config.toml
n_layer = 15
d_model = 256
n_head = 8
n_kv_head = 8
head_dim = 32
d_mlp = 1024
vocab_size = 1237
activation = "relu"
norm = "layernorm"
norm_place = "pre"
norm_eps = 1e-06
positions = "learned"
qk_norm = false
attn_scale = 0.177
bias = "all"
tie_embeddings = true
parallel_block = true
init = "normal"
init_std_qkv = 0.0234
init_std_o = 0.00427
init_std_up = 0.0234
init_std_down = 0.00427
optimizer = "soap_variant"
lr = 0.00356
lr_mult_qkv = 0.4
beta1 = 0.95
beta2 = 0.99
lr_head = 0.0105
grad_clip = 0.5
warmup_steps = 200
schedule = "wsd"
decay_fraction = 0.901
decay_shape = "linear"
final_lr_fraction = 0.02
batch_tokens = [131072, 262144]
seq_len = 128
doc_mask = true
z_loss = 1e-05
train_tokens = 597400000
steps = 3043
dataset = "wikipedia_en"
Each number is 500 + 50 x the weight over the matrix's rms, rounded and kept within 0 to 999. Layers, rows and columns count from 0. Numbers have three digits each.

# layer 6 MLP up, 1024x256, rms 0.0925, rows 327-381, columns 0-127
515558586470525515558448498463486445536594507523527499458516460608474493496453513559421509504455494512581492441492455486531410531483517504607493403488482575518466553515426500502580500526476485477498511433490547572595538628473551462547529492442503582522497438465472455369484535496465465467462505623444474437561530433543493417515516486451513489495495500545512563504534546514584537491522
462454425468496473501358557533536423550460562526560524546539459523475572452576601520573384515486472595489473461514490517546538459496472426463389575577540527453494490534516475540576437420493497400416480536578552538505469519472463473414404536558469439472507528588464427413533442524474542445508454475538607538529506549474546515546495576441492586530510606461524520632560510520385489479595
474493474460620539561454491463517397439437455494523397493556571501410469544524566477427552504492490483509506507537508514453494480551429512431446501606556416479455512561509508485490486453465509504528456522525410485441521505456521488485392530447517502460507451470489567531628598556529524554458458472498440487518562537524418494521499545523570607494456563519537519508494609470520472536542
541486439513528436388562498473509514538636527507550484518515522595526563571480434486467517535605514586485401479545511622513533541507564491508541483540465465468471421499599521548465574451496511521538541599454500590510409509429507422533435456452522548474561512462473513491510504433462443462494460527621489545508533550511503553482492463484409419482416389465555522499555497555592541487517
505519435388498558514435573466496571439491544506417397616536502469459425557462470428499556511492426467454447594557497497581517536499609545416473523489481487528495593488554432475498474468530506486438509439503577547416440415557475499435499477542478416519507481466537540584496517487484500387514561543509508453442431496509565471536565465530488405536446479498439478515494588528528481518456
592490531494472498517450475507448476530392437577588378461487475537464454545456534473527453462525517506591537590521484584452480473575403494440493547529524486465562504526408435550397502440524572522475596500502495513484552507510465508510421472571485473401524513603543459529613450521514487514527398470431503606480503599527397465471504497532364515516530526526522494498619434466513436567518
527461524474577552636458389449561476489535554510496415482445460377440386455516551513594428542581458516563497580516448578462503494487524381530502456503536508453529456473572460470461489494553570578539510402557579506546437492439511588494488546500422479433424558485578526563478515548492542445523572522515499502502551576435413491567558679460460479432451548517485533494510551536502522459542
485514497527451538474608629440452444477518530537423566522581500513523495440475606582535519521485463415436501593474482601559544507483547586514505468466478600520517571480537568422593428520524590458488488440514428463575567557489541491480608489408487515521537591551499563582450459582509484389496566438484548530448521479508496638519441509508431423457524501483529547512552431501483600424483
527498495523405485508531443532443486468456567527515499477496586545554484433504446524426587516501463529507533559455498549487479593488604533479438443546558473482561523554577527354477469468488448453463499460488486545606532490464398480500561581460458515546472511471561561479433498537516455444534531516493546522592510535466532468434522465482512469586519446519523524499408536454519465538573
500508613515459450468565512489538550490510501474571402440556658493494437473569447494464480400416475449475507504496357516580484516507489565553501489591473581520556472512428632606477470502579569559505491617444534358487559536413511605507615570590475469555544581561471473572475600483527452419500528513531555518515544528466483562499482471507484466477444542522484479533523505453456577439425
557391457478505420477487442449562511526530548525549524489434438424468406557539602490521492506533575498417485543512502533558461459431466505476471532543538544438465448448516447508565522481427553506474478503554428499498592488605465558487572501502445510509498495569491435466443590469493460477520458521533399506517474525452532471432422523433545531529445541480564552498553482570492499497533
436553484588529561528417498476639526562567383498512532406389486572477513495467455582418424364532524424426532479475513518482523587459522471536480452454549518545577423613470505560486479502485438461497427517512478498466431477604619483493542432475517471546382544549497512474459522541448504474489432393428464533483552428544503465521609485386428559621522465505473526534492429469493445550515
488432422450500512536508451428512513464577410504384515539571493530477474510481404468568541500588507467627468525495504517554424457462397471441427475511459493456535538477499414507499533467542543549501518551461600525466569479581599600586426518495509495542550598444500550389495549524454552475474509456543525558554625574507464516582499446531377430557549466548489510467401437467548566498482
508529533626400418532549523454545444470436489507509521442497475504469506431493444458535503483459482412461497523509536621469588505486511498417569332517486533552373561480480515532492540488490478322546568503465401512467508489444443546515522511563498421517488427545523448459509573569534510398496423558504398450503537521419455535577573547520467555531455420578479429379461466462451601617462
479553512416452416472470480455581512447473507459471432493510468472414536457423456448518533535440518571488443556526538529393506512527550564447558495581576445487442443527464524548532560583541531513510511524522483497417547522509469472491425476455547534474523553479487468591513457559548545441459519500528504418591514520431497410537567516437486521570473492508505452556444557517435470487428
446576473415558516485594585468518503554477473568478404448495478545537504546483516554474548507470467427577530543465419574486507465567440410478470499572525539523530524467612506456500532581601510469496473460603483512463505488494471496512474424495546523394524537544457475489572461533394451551575498441537424490553507550531455545493482592528462538470468538414568572495582536487443509535568
441496466460493517445533485448492586504496551493433494410570532521483573546519510452515506528485489539499528499471504550481442573487494504545488513495428420463465545569389559542552438518532504543564446501480464474525541431606527536487533490594444505554416580560529430487536488491489523546445502517538473458545539531557544428488427478567498540453493477534514589510474569500478487478482
502461467461545540496488504482501472539443421487579554556492464527388494464473535427450464422523461574564454469558584447541507569472475479477541475534446490471431519555437476444605538498394504538483533499507517470545401457478547562489472525480521528476524473507483509429412498473538512494465540550511416491489583537546394495612583424404517542536453521582470472495482507480494500457539
577537566516522549383529475419492559453520451446460582428468470494456444407472528514564495632532460484541573574512387469601517518550479504520434549439558507499543544490415441558517488469531469570482423554514520492572510470551497493517486541580473423530553485488522521575367540497427454426454495481549503503532520527479592455457488420457532453356500509494479539495429485495521498479526
468399529416548469446494490466580552508544541333527560463480446578498498511588504453408523493518472532486510509452457478568475437533522596492555532584503458433516566453536461484513513487537527489517566488495442490507519491539579497487449483573415486565562494509496474482534523506541456478486482497614507492548533553452517507595452482395562392561512593549507573545447533411456433524449
475415485539444393461590549537567568481488534459518497491578503447535438439447558396589532366486547497417605397458455508581471443572452491553383463438543405484421481510388497552485502508549513515420460448514498489528547521557600572438530470461475531420500530558467488434415571492487565547426436442508485476412480507454530472527428530574486347529517490546574508582462525490609455467538
461516592485487452557456499524574569461503634488459525538452433593497603595553477588550542533532438544471571553488439504464465461540323504556518456535495539489502519422418525498515532438490471546324516529492484508580538475437536498493543493502454517463429546416525579459498517496419582438472451501505448555538498488474528487519543476467450446480459435559511567427465529484553461478544
487457548527375602539463532508486515535480505595482528418532448493508498473504411484435524507460379500473562607525456599560469579609568437501483517492466437540471553458496459477549515414483422574566532429532493518470430491431462554453499471396560414489486522477445592570582458575466456469520476443492521562459505441543542538512469453507573456559541505529465571431467494435473525510483
445475445495519604575505477464537555460532506466536496474588441553477494488592507465507416563446435532403492549533558496470514448505455443527507441566555485459543528428546502443564527601500420569564482472524464499540524602423528495478521480522418497492504511542498522583465511485463556467549606483500582497488554442482504466456468507497482452524551463524466438524508511488430506513496
514418554508548559477551380431406523553481515491528478507508531597580461544434502539466493495487504534530561499482504525542371566423455560556471538435577579531445537497429518531515522585552456499573466564452535519527529474548467557472517515522530560567487495625489503446504463456493468479477536573442512393504531519552515447477515424545511543469515555401529490601508494462493436554442
497453544429459419542423483532451507519488545571447501406499505530539498483464434496429499420509490539495527541535490464569429506445529530467447539504558559395579616540519459538426545545561462434437441493415453500517551496431534507420519526483452554396475434532432537521525495470519444557551479481499529498476593580498520494489457566505535427429441509470528499500480445452516554453435
497505461468570427469575548372522462530519520424501595473428513419512366502515512421508512490478517535504468625538504579485509454442550583571487431498483500529530526491550545485515569517505512447514516510455483460354555470499554518419544465524401399641521559518411404516511501549538499484551508458471382564535510489536442567524531556506491442467467472515538564478400494515407488473479
383534581531394456400521394485485541606506458593549523513540499499420422469547504558516447523504549503452465539543588470488529521460483498500509493537397545502483398518436482479490533503509621544518494546543486533534434485525533486483526487456535563520455422481449463535513490462460440531438454532509454514541543514463547588547470444530568560477490509525470497589503474594490424497520
524448546486550534580431485499433433555500580507507548485622546592471483420427479539463508428527462508513434576558504492502525533548471519465493474497531454503478521585593606412461536509445458500525509440577402403501484629458495466443497465464536451489467507641425517562489507421548458541588443549507420498411544518562567484473466645480432547501545528408511517458553463369414427499547
476465389487556495507468525496558599505484514444444410497413478623460494428467551470498491420487506504470588499513508490553508494528525525366513516530522549498534566479462611430491577494498543496484550426592528517526444503483552465508428545454561454482581460505502579587584568480410458476410426494387543425453427514591573474542525621493563593466593429506523515430508497496461490518643
462554561532524397523476522494459378539546509539669521444451554481503597497451500471504503499425461535537565584509457469576497542537499488551485538526506488430491496519456494435529482548474505543546406558472487552460441639460544456435460448479488436588456491523513590513478514531488511407561519505508473549523539554495490441591493555463507492450494537550443569487416486478559526582517
554587468563532580505483506440569505485511506456524438497563503519597502536478553495425445521451518520465498495480431476517438543513566557525557565569472452427524544411571550498533565477499492541454507562514432609620478553511445520520438452395393462513430518470524440509606519514469538501499529477425526541502478414424456502494498455517404424423464549452512583545552509431529560496453
571476447426611551504537447483610443475549467506494576627475561527460469506528601487497543514511500551471529498461501455511526533521462552513522436488457531545546485403554424510451460609520563459515538490402501505553522469473479454549515419475441542522438520519541494578449566562584520452521560493490481530555483493545476373561442478444530619497534494503436601483511554531455625572452
515480481513388523427609494622576422487524441564468547559546600515508506537528503495440461386458452443482409580491501478482416474386493472499457518520467453456538510559482631547468509649491604495447494408482485488589560601461484432497546554563390561451504472531559465498397405504492527460524471415520567560590571520506463510466454528460550402491490516575601517507483457579519604445481
438416443515465576539418484409625459543447404527537490400458386490441423457461607604510496473467458538521454522594478470549417420447532527513501416465430516588491504507553431485527582493605535496444543488461531532439440529505521529429456459448557511427505516572524531504371560496488557547457483455644480504459569565477534550455489468512537575460517477572570556454513458460473481467487
469467543548570486498557478552518573504441494472501437671447469523524476522457470511483472521483493532490530574411460518526572489447556442438477466437524545477556501572587508525538539540536491468495419482478455469485595580501511517492539507515474556467494495624449474421449506471471481404560515501460494469502389483510472575503448431498495439551438540479545494529558485492463492448485
464455509459542476507533407512558466557473470425424488508515528509531470647535415506498550481481455523594591473472583549393547484608470432473500567402528627469540419378461563453527516459655567466435391369425473512536558568520552552461536551440529496552541478576545459555597535446340541485568524516578427535521524553542503494450495511428554452483534472488436541398495581437478504527617
416423507496455474497530503537501519472494576582489595509491489485519453549464517485475583566484446552503495498485553563507509532456462579460470535543526440563494561386471562479499497536543587373520526475468467548520450527454485511535542489514422518438465573517503463561400517458404474526461452539512470440452480559508461550491495536528424491528500498525579510565470491520404441493506
549402475437533591541474508458526511522528479449576555416458510505485547536561501550498521473506500451445608522546461359531413453503507415498499580563453499416540469530430528474462547485610569478468524444468461487439539516549421515494466556522500531575495505516557499492461485527534513458444528643379514402570455501503508506508473529502507504410424578461394499625472584510467506430482
476452444531656511529472441474428448492485487533466471550514548563532549524440469494477519533526417434439584532544489503496416508556479486438460523571464565586569530497446532400465468501455410516552507444592607506514546512476502495521488455518423541416464448555560459496560487480484517543491513565520553500431438490453575543545489543496474470551480486532547440480434475444518483465494
530430381518558417489542449456481496488532509504458459488446448552424538559571598545603406461569492455588595523463486581523368488466647487505602601503527510546436489537490454463494473510611534526490449501499513468560596530405490553528557542632511535497488468488562473489449483492428599520553454550482476494527542567528468445536495543547573513460531453495521607488546455463523412536418
448470532582471536481521487486518514536562551443483511462578510503453530509453430402475533468450559570546444509494571528521584532459503518489627480573449471516589570467465544511473407500478456466421469485556461497528497433491527497520459526507432564518505421543458542503535508471410493449568520455483503532501492596555378471503539461543407414499516509515450506508599555501569540561449
505491485504476533458543405507520506496512526533473471512538504435456451563441464497459542530473472504466500504550417555534587500490476470500566525407488598522432483474464559492476493544479436520484527524486526521476565507500606502619542539454574500476441480464462509502512538411409499556523531492521563460491523519553496524474515524462495522524424482620548528574465498568468423428508
503506557479581491498515500457522529504541486531578521518540500500374541559449411368391415574527491517565504583460481447483591570432566506385513539502508527557528475530533411550539505516504501532513436542575521499560466491485465467454422463543487547521592558527487451467494459468442548511483528468510453516435543569482530499534492423454583629549460381546514587495598499566436447498459
555544488468440485511533596595555534529545468546542414533482519533398456502475496546544495518398506477544446547557448558491546503491475504479474530516477474568434466527584472445616558526487547480540545489354452529460470509532504442556552450596443445535515521555511584482461521382490563482504551563493399534577517535492552451547449505406492594497523457443530505595489500521551537440499
461488427545491470503447507469530456468525450511450631564403536574469534509464587559443511499507515505444535393536525441441486475439424572557412524520450484385372476496441475501507589625524571536484471473532531558527578475538417521490411482515509463505546564529465466607503506548493549402545549481576550405492513556565525439400444545568398534496583583506549548458535454429434530461472
446469545516437480559547521526518531475454463568499514537562495530502596497515512518418589401519538532563456563516421506510615579458535533405503505486609375523445584470499439470462490399408588502515491566556525598497528481513505483476403531563544551472531531479540608487472500401499512493487455498611466452524429483584550534492552548435526521460525521575580527576515465446492519511492
485582524539492493509540465484530517477500559470505461428512495580528484470422589529520504470499544534550383577495522529449490560534505534514454582471490517545542511495484562507472568546531573615490520551464448523497516484491476443555469474503511484448458479499465483481541548510469504512441469543518442505501484414536524526486526516526519521572434490447435534417559590484422506504550
476527484614617497523545507413572481455563562467507604503514410481489522465528521475473525527479543433475502448408496440396481491546492544543466484383518447488429407476602524522438460445515490539483523490538545669557432469503540454564422485413447482501505567554440425471448497532457502592512479498529534541485478509397453445426432531488555556457435536410505564511410517417513513494537
385518537560538427462518520498507556440414485490526491536478461513550490491499549527573481496515525567428499460455446536565557515496551456411457469517458553522477457622449591530489502468531472574562485545492508533419413537449487474508445529468503481541509552491504515428504439600512468454604465532438405549496398481522523457524531467480511506414442543433482535435434528466576507427530
518443531518523475541462488536540511597529446454493586501454482434452464450425555474459362468413459470488422486510524520588523534466517521485464510521513590549457465539493495507512490521575428524485464538503577553590403481501548481522521441501494558509489461508505516376490445487506499451430616451495541474500478513518477479616533596523488389617475551532566613460455520480445611536458
547444455503492477472463448521480432479514525470558429494517513491501467437476485419476490577459504501517496546426548524572493532457497520500476497485527563545429476580496502543516609524528459460479498497472500478524576568559391490508579473588470528471599521547543499479514534539443546484567515472540582447474525530481549442475431484540380475533404510545517495482515499498501575487471
555494460436549445505537472470518463528540473536483484535529638535456497528552492456508537475516497519480496438443479473484476555523445574537424544510493466514489590536515564524455504509540520488452489490532411446469566510518564439543529413501400529536615567540474591476474439465537536486538545470492398459476573580568525423483453525567589505477410512459462524575542492404482504578492
509569439477540475480523481506508451394514524422464507513527441551475544487510551519438383546526471474503473483454558517571421475439448483482538504613527473541501466507505464422545578497483531508471590526546432571498524445569587542559558525514551435536491567480494557506540501487529454465458515448477447469534546580488445515494454499499427539444478420481430483534427619546588398524560
453511592438592453535575509461538457543434514580470551536480415533536353517587600545446460546512462425486457559419540466525497520558529466478491584537427487469579573496514477441475476359543465540549428519461503599472549502565484512472528505559395577532460538516459486487541529527458478469536521486573528518508544501503538442563437576504555561433476487456565519591515497472587513581494
# layer 6 MLP down (transposed), 1024x256, rms 0.0831, rows 327-380, columns 0-127
551503369472482521543528465499572511518478469499504555541493424429582472467453460472515545571522605488526474531573521467476504494560582498526396518474464575494494423484522486543488458524489458497513535524490534423463494432529425446436537436544484504389561514539499552447463415501479546517458502407454550499553458492464591528537481501466467493467514451460541412422576442545557486483496
434399473459437503462488484462443546491533453416466471507456507466530537427458562527480526453579527422504483457483496561567566453473468480418588473464409436516583632505499467483377537501501433411484496484445507457437535498433552433485487512426429427519471615467537488401413538492441537501442460629468491519455530474485586516483543420444486491410484495392490490434533506515552536484530
562431583382452473516523538564590536479497604576542492570470447522530477468531456470506525505424452469582566481500485504452463517485557526558522481402514495459469460458474522496434509489513448495507532521501532463410517436505499509500482532528472506557465476474593459542585501487462428513504469468541495480475560519509562578559571449462496505583427492474478527504491528526511504425467
490459453428513442539427476493445484443403520542616512498405468492435552487530465515538451523536506456439580489508543545447418458458438483455429501510503515457584553537522472472576502555457608521490639484464528424540510480565549562507553503463478538465496456440532426458509491465434478474485517482401496601494503522461541454464493462521432407546594472481442468560483422478456586472444
486587513491389506467436557480440536446454561520443476503489533596491434553614462507580430540383414543484463484513511469484557585505542455509401567549452534442489522430465473490556558471436486538520463457516429562408511548538473488447535480510483493496461500505476501470543539522469578494500657545493497459455539547472453411482486606534486414490555584482485532615566539560576509517466
502368495508477466578549474502474511512541312657489533494534502452493542542514522510399575443478504437542458521505487556549490467459567466506420505505460466505558582565506535528459425565470463504474577450489544485459565398525485448508539503523497482442526544550513582486484402502427484509527448506484484466456526547450531522527485469520391506549429488508479428455456390488480549565483
547481547502520474474481518447511433432537461501512428578568501516553425537577551510545472451472528481528480560565569499483456388526581476534521434512482473523516485440504547584505391573489444485559519543483511455462548424513518487526439476544543400529533545416501546456444621495473548507518515455483508467465485488432526536493517474417574525465480467576446522474445589595629508497487
562531556565508503414447413490543416552487633490589518468502441415505558416427482548558469470504487471500486532572454466487493545489605456494542541498494476486566529520523592526449395366573488593607474471464410550527534484448545665548376455500430522484555532463562463424469528549506486402457511436473426601497440501676466408416490529480498405513422572524440380432467480519545475434530
497503498460482428474546541450504446478392425586543576503475418481449440574498566465500497528443424535489506496437522514463534542537514505412499472517414537545499586477637497513493512453539475526449506509590561469601504480581557572516466545515545420538515468585539486480489492512492493508516517605367598583460470426475535517561517436455564546566516449563534517441441453572536481448528
524507460552482475527531521439493558506523441527436453450481454349446491543525478448434583516610619467485537533519512504511455515568512495462424517450447572549440436574509556530445360530496526514557462540510428461460572519497572508489524527570518507480470448512438476587416462537553549521380437565484514502509545528477488489539511517514438543517503450511486612409565395490492531399492
527591448471588466446422561643530593576464392516526565600480446423512530408482505584590417508553460542483396547436565370581477549495445379475420409570500506501476453493552607473485564491502505529457409511510415456486488507541522581448501437531437494482514450569486470402502552489502526519517408510579441521412466586347469426492541528463488476552460447458462502537479503532620498554607
418414527438473572546468443562503570556513503519491453595422532515502525500442479570431520504492404490454549467515500455421626519374416419444603492558550444450442415414606524468447496435644375463537498560448507496452431504525524574512544449422501584617535480447506496508549533569560531411431451445532413628470515450538630512496577356426472421531471503622550430567576534482499545465570
507509510455517488381500482548517499520398495534510525478443487389435551493464419480456507459530558470501494495411464542392496603537537427527405495487444487466447431496557587522382563514442444544494625548499429530502509515420494524464531480476461569514513521462568485480481457544513592472517579424473454401432487522453506493507584438498428473527462517545461341525431435542452494439398
527424572437475604502493462451457462528463481481412396480566485405623502585458512354504504464479565612483459419532540477489531545647510475475490439403455447457529526433401482402416471629488518422511520531476400516476617509524515377548603478488613494459466587480425508480426512457331552476464483591554601459513497482513564549572494484535589472518520422617534479581402478473418405495480
488437526496501529555537405526524500575480549450472496518459582519554448553489447495519423569482547423548421605485546564404530578591495410511540504555440522510469437437498459429509572504432528488533533548491526479463392501524482471537480484462567593454528575470533520512457464508340508510541508539629538444573502516419538425469501520479517400557499525473521486475507478566486569517465
580402535615513462537537487580529480499449483505424451549477523497478500521548494504512459535477457563557501467445518501518516488487503496446481497501432428438553528507467437569540521471506465422545569499509581450489490454545466493480456494482554530476518416485496580497543461518546394500452570534544460599420542505435533555529490451540473600535455479547475484504474511513482512532446
561523485466489517500510557469595492483539433429434479519479531483602546503562551549411517562462481509412487502461535484481514479467539527574466467450496519484545499492574443573439478487539472496512532502453474501515563501560443509531585483430542492558526483438557550461508538524576424496494478476546454506516604492394550512570527525564436489486470478518445496494455464507527592469480
519549506502459431475580508502570517437520633425424434433509458471484444474533475585554543446539584480480604495497499441490470463415538468429489564482540574494576530508475416559387549514495506488526394562553480536549560527471471522417569481552508476448522532526474488557566496432487464473570440477521544614455440569511560580450453548528479438506494559460470505511503464517530517458466
611574580506497551464479532505511497534522501508488514428516421448568482455519490508578613546606461465511453439522477458488430493545473460550461473458588509527479519564514513537472356573399530475551487545542486423506469458501501449477355449530446513530483519431449512488575545536422435561491485513509457529555477487594472400493488422470531567420568444479446570461501347542514475579494
487507529458494497512456524523507532517446478572587500472459444495533537585553482402527497461469459455567449473338452567536462491526468487317495453507485526412448440579510500528487437587517529556477514596506640412617527474570581450554486533533513495514550524543399469479524505471566452564489452502483502558556502519497569559497509461463490494575502428446477436576446500492543472582474
481469494508508504565556475547596519471471544558422420497612516523454551409560537518530499501395542504444565443472510478507474445457578420598482491477507483533576476486415516474455489561556374554544558471500591463444499468559503500476479567435519547439488483413560475475532403520479577420595545461441553532397467518517478559478491476456469523390440470426436467541491397493492521444454
547458496488534481491565513411530489526488324592556453527547487486513429560467456584521537508509529477517487410473581526420487506592441501478510529485512514489460447587507458472553503514482482518529453480520519513400489510534510378499489387487548521360548552509531525460442518529456538525518478430496437528580489502493519434450449493515470463547432495542475495522505480559462482445411
435409492504400513497485466558657482533490470646455420471483545447469440499452483548476543512529421474494462383458578507585452539513467419397421569554556469445469499507401502455422492535468486457553565557426491507474481491461579546553591449445479589458476460530458483494467489529500465454573465491445489472427409369341535473556441380514500535481514540443510512538472517432490472438534
534486496531516548457590481500474481528504472543472517517503395558560543532500521435508564491505476486493514522514461481520525432465488435553517501476431575515478487476523462476513421466428548469513511510517528474424470456497588464535538532536524482505513491467444554474431532492514436481589442475481549542521454515599483444517542525467527472568515453475453525504523479498554478543536
574444431444512569500470528513527457536388448574468575552557536466479521522503484552483535576526451553543542534510560492572528516475468476491450504409578517505601440491497499624520458482441438516434512513470516453449495459481499425580588460561477480437549466466507504457530461482491632547520495438520453566448467458441596476451496459534523478590490555511461432442487449490411518484505
498502501480494503569608530521490477458553502496499391554514461456495524463506488523466479443505518445387580447542561409477491507459520438531485566460412489562463426500418424528535526552533547520496539465587543507519549485500543539519517529478529497450466497436500500594467478478414601524540366583531591442543455526510499409518510521471491530542581399499377532503443443544558607495505
583522512483511426509526516452524459465493537527464521479482473478548551551470583566474455490503521549452432538510611513497517405428464524498469418526521473514534479528486455284473471540552463549508473482476485452516509548445537523407548563467449577509418525579456564510488500495538489545389493540578440529546491492437494480502532612538399442640505527508521480562501493538541580469480
487518542472549546499462455444488476486476379509517521576475350538503467486506488533504527583497501543515503490486445500496441500448501487603488516503424536520557502426556450478494426528483490464501520557541465511490456450549478511481495511466411551478568456496437592538532475452441508516529551508499600490447504434461536549600523517517460525507532474543455465453483458485518464500498
572526421529526450551470474489531471465574424397482578468645600414529450503471458419608570455518516519499422526537509532463531550358529553376540480479535483566517449607547528507538528441455517473514458516423473566593471517519532482508518499528451500459561514552383557515651522514465582427567514377558518458464491494471511488491486565521474414517519456494495522437398476531466529583461
499497564447504564485535489511530554497510412536480550467503486553373490440476543480548496445456522481522515503440532589467554596571576480438492584447550597548543513474556535480409528479585592459494567471557423579442574465592565547498563477382494425553598505452546452460524557495441492535489452635554492466498484475483509564587528444528585566512563447510519495531558402536503521416407
522457528455465531512506533517495592551474507466455465516488566563540532582500518574577550532465481458420550518549503498490443428459456512454472461468425528546574482458448556494420470533481530523574468434509527509538539491570416540523598516529538483634498455403582487541518481398497517494426450493517512436433430491488508489415470365461544570565507524426569453457373516509504523513461
544403444436577499558486496539396497532472571553583545617469590444492558459482531557485452508390507483490540437507486566491517479552538458572470514544470444484494456387425598523462561478411546524523490455576497578487525552442580592431520557465540602453543438511490516477447456477507580475569429449362584534527572484435521542450483522511362424460588427469492533499595455391500573480455
518449470446463619448532473467447415499449495530555439432551494480504447538539445379458512550422462519513435500481563486499563556490492534447449514541456426529498538516593487439543477536521461561466483582496515607460569534469579582480518541482461536539486556491453447494479509477584634473546520462504562541470562480371568509487477476438390447642516435514513502431428447451466448499435
445500457463561587486470481531487497561513473483500490524491447436461486433515539490380414565517441626483556529547526528452560485474406487534409489524506541608511531534487368556528516505516422430628479536576536509477470437530561499399549530538550471651529528484465422539531543503510496534522537417444418448493517489511438563559451609498468471536401490505548566541500459462423537514503
485440531428516495525500534564517519546488437659499577457536498492483549485527567461517431637482550500466533546452541518523522532488398464497484459557520427633537547480389473559469498503564607481402577494554447520511516465557531522491470525507558393453568471519589548360406492510448503559501600585565530517439519535430527525560511606517589531490405493587458500477504478602471491405508
599486569474501425553433476530502509511495483521484506510451507423486590603470448509539458522523556467500513492440568474439546475493543523600548511457530523539466492536482513501406553522479533591476539421556470488459499401449495502561522491490562505500496517437489590487592564526467459538505440506464496602515507413413489483520503540498447458523518452527429508561510556523501491463462
553488501508483522527531422586475629491415540453512402532510505411372515481495462551585504471494543463558547470499544495476507485481597488495599499493428527485464409517497491415416454467458553498538528496447482518480310523594519462446625518508459464567456527457501511452525445356480428421605533564559530612472432520518481474525472442488447515485494473454544576503491535500486475488548
528543462463598484449481585545537515475511507493475512459546504450533549525455508521494436579511552468564514508464515501480552468528560457555459558540508496463513435448392466516480523540478554484479467508476505538574490450514469482484575467468467522461549458511450476412505539491594399469552472463568511486558384515433563518412445443475446478456485513545422553523505539476421481627470
471561476462410475523569418492507554462435533548467509400542544524537585547502455497567423481501471470485558457436524430519508520470450522539552466438456562519439420435554550479446502487435612523473564530496488511482485516576426506498524446460509497433510403427470423483461584496471518529474499499405461503479461558449551505561468435499525549517539434495517509420532534508500406509453
558471507491607501458508441615483477445509519547506482579482498478514509519541555590504443496467434453445577454411499540435519469501594496459472579508527553504472503497499535509402503558504550520548430449526537501381419565567575424507543536606537645523474595486529377493559466484434452600550481526459557462399509548434503482591562596574454510519509503470434479386490429440542588440512
554519354458569501437537481472496574454467534461529440471566486414497486500520451441510537522461536473470554477577475487508539517443478437441493405506399455525435542553510473476483402531519501447531477565505502503490301504497504593531515548459507500494539521514445537457457451546475492508500619451470439578458489426411553511424531536495517535498570495500443461482429510526550562578513
451425519595511590494473493435384509471444414503456548509564431381485550495516451465521468516426535483489481467423572493495513495480429455521520493413505514457527588407536493511485434501445496462500618601417497537489486525508485429482494551574510542443458515470467493441457439512486421480504518488511465521586585536547451585467520465575582464592449552515484486568541480395536591491482
516467423526539542473450504519583490613569538428527536579529449503560528550480527488462493591473586417488494523465507482496571455620476501509429571510515526444516550473456598448451494518486494492463563587555501442514500500576473532483562402464431516542551544441548625528642522540490549499528479499588524456577516475467506493443442491549520486451497436470497447503512495587529485514482
550512539467539520463400469480537526544486445507458548562523523454485501517499512509476510450544517440512538541466486561563436363477527574408521573456491573395546501582462442469531469580527439476445450430486533525476574498446572510556503519562493485353557484392540506411499495478557515491425406495489523493474589533438495520514467522439470505555498441585486475497544446522465550485556
437400559496428589470518476472553503509502548385474462617528464449508515496510438455517544433594516505546504494513503419482515410539519486483435497499448513492514481425482493532471453562524447485433527483462531466444533417487471516466486565465470541521565499476484602420566449493469562516498487457478534518461447445482541502400467497510420534528522480506525524568431443512537566546457
516516456597462513408516471527483484521501593536514475566482502396549402459539482530461479519472410521494521553488474540472503481531498456411512444484511514504515452528480516498575526469536601472538430499493602515523444540543554483557492455531536483515539472491485461414469529492549467578577529438468430481519513511500508587593475512451540505394523481464422446466517498339471442620494
549466448542497462478589453578494456535420404562514567472465507546495503575597453534466490528478426496483483660486503577380483502568488456493477433518532402547479433453494486487511518435462481501473496506457474508477467545512486540491578502472466463479456540451485508485601491589529443554442469540529554471599459494471561542549508474611387624516458460605399411543504485498434526489544
553526503461421452460481454450521591468489490523582463510522464462491497520580592432489454527559558556486508570540642505524519415457510479467525431554505498566507435460446455480474392437466500517548511505518452563475474587551498500464469551458435511491544512490446486522455475444498522437417572442447533441438492524414541470518557548430520440495459430443481509475563455512448408478592
483550456412428460496637525562434418482516450400691504475482520412482642537527508446454486527495520473360461442475545469454528541495519347553512475406539405650475497396535533471514544463604419537519583429467561497535478564504441473397465375512408485472344479588586470477506439609330661446485411463471539488464585458437581540432516472501426341501464468411492494436518471519609367467488
461493507435476664462551552560501487539457552457505379516515510533477615463494437484466503540631497497404481450526521526514522557516549515514511534514494556412578511422505423451528498410469497553472482462543475601429550494497480534482437502537447576408460519439443481410509537442493483511604512572489508530458486562405606561462437563425490463497548571545461536473563534484446542511422
531493515450460508504533470593547538507465528496515498506500499523553457524523503512444643509552436440508500491479482501458532494535512494475448647478537382511549499500527565531393469460507448474480534488504512459525496451409454478495470465526473443477482501483561611435462504400445521479553584507492553461527505605531615494421522575550494385438573577501480489428478534547621489426448
485444595498545561533500556513543533510445503484437572575432452488472518494438433464489551512486492512479489437471520486469419507489442481519478531485513422471495440415585447543484422555424578570514533501545398446487487462542544519526492508427475526461444484431486520427524464458519441494486476471481458527498475469476548545499507447477519489520515440444437552488516518426568477601422
553478441545513503495482469441551551459441447505564443532494444448489429503598446520411475465524512541380483471436509480414459435428408493457415505513609507521506474521380420430499492432485420514510501563489480441531542437485489535457425454465561481497447587473446536504511426502541475495546550553588485522440584507475566541426490504510488521449486482465445456541441452469497495493440
455512374562550391383463469579504553424414460567508573506493434382568525514535454477502485493444464503510495572458516446463581486500484488525428581554556390442531500421462481445521510479464464490520529457492522471463455511478534514471466488442431444440448503434456524527581504557606464460564554473503547503525479562416495578432397527393479444410512568603438434526528491555533510575525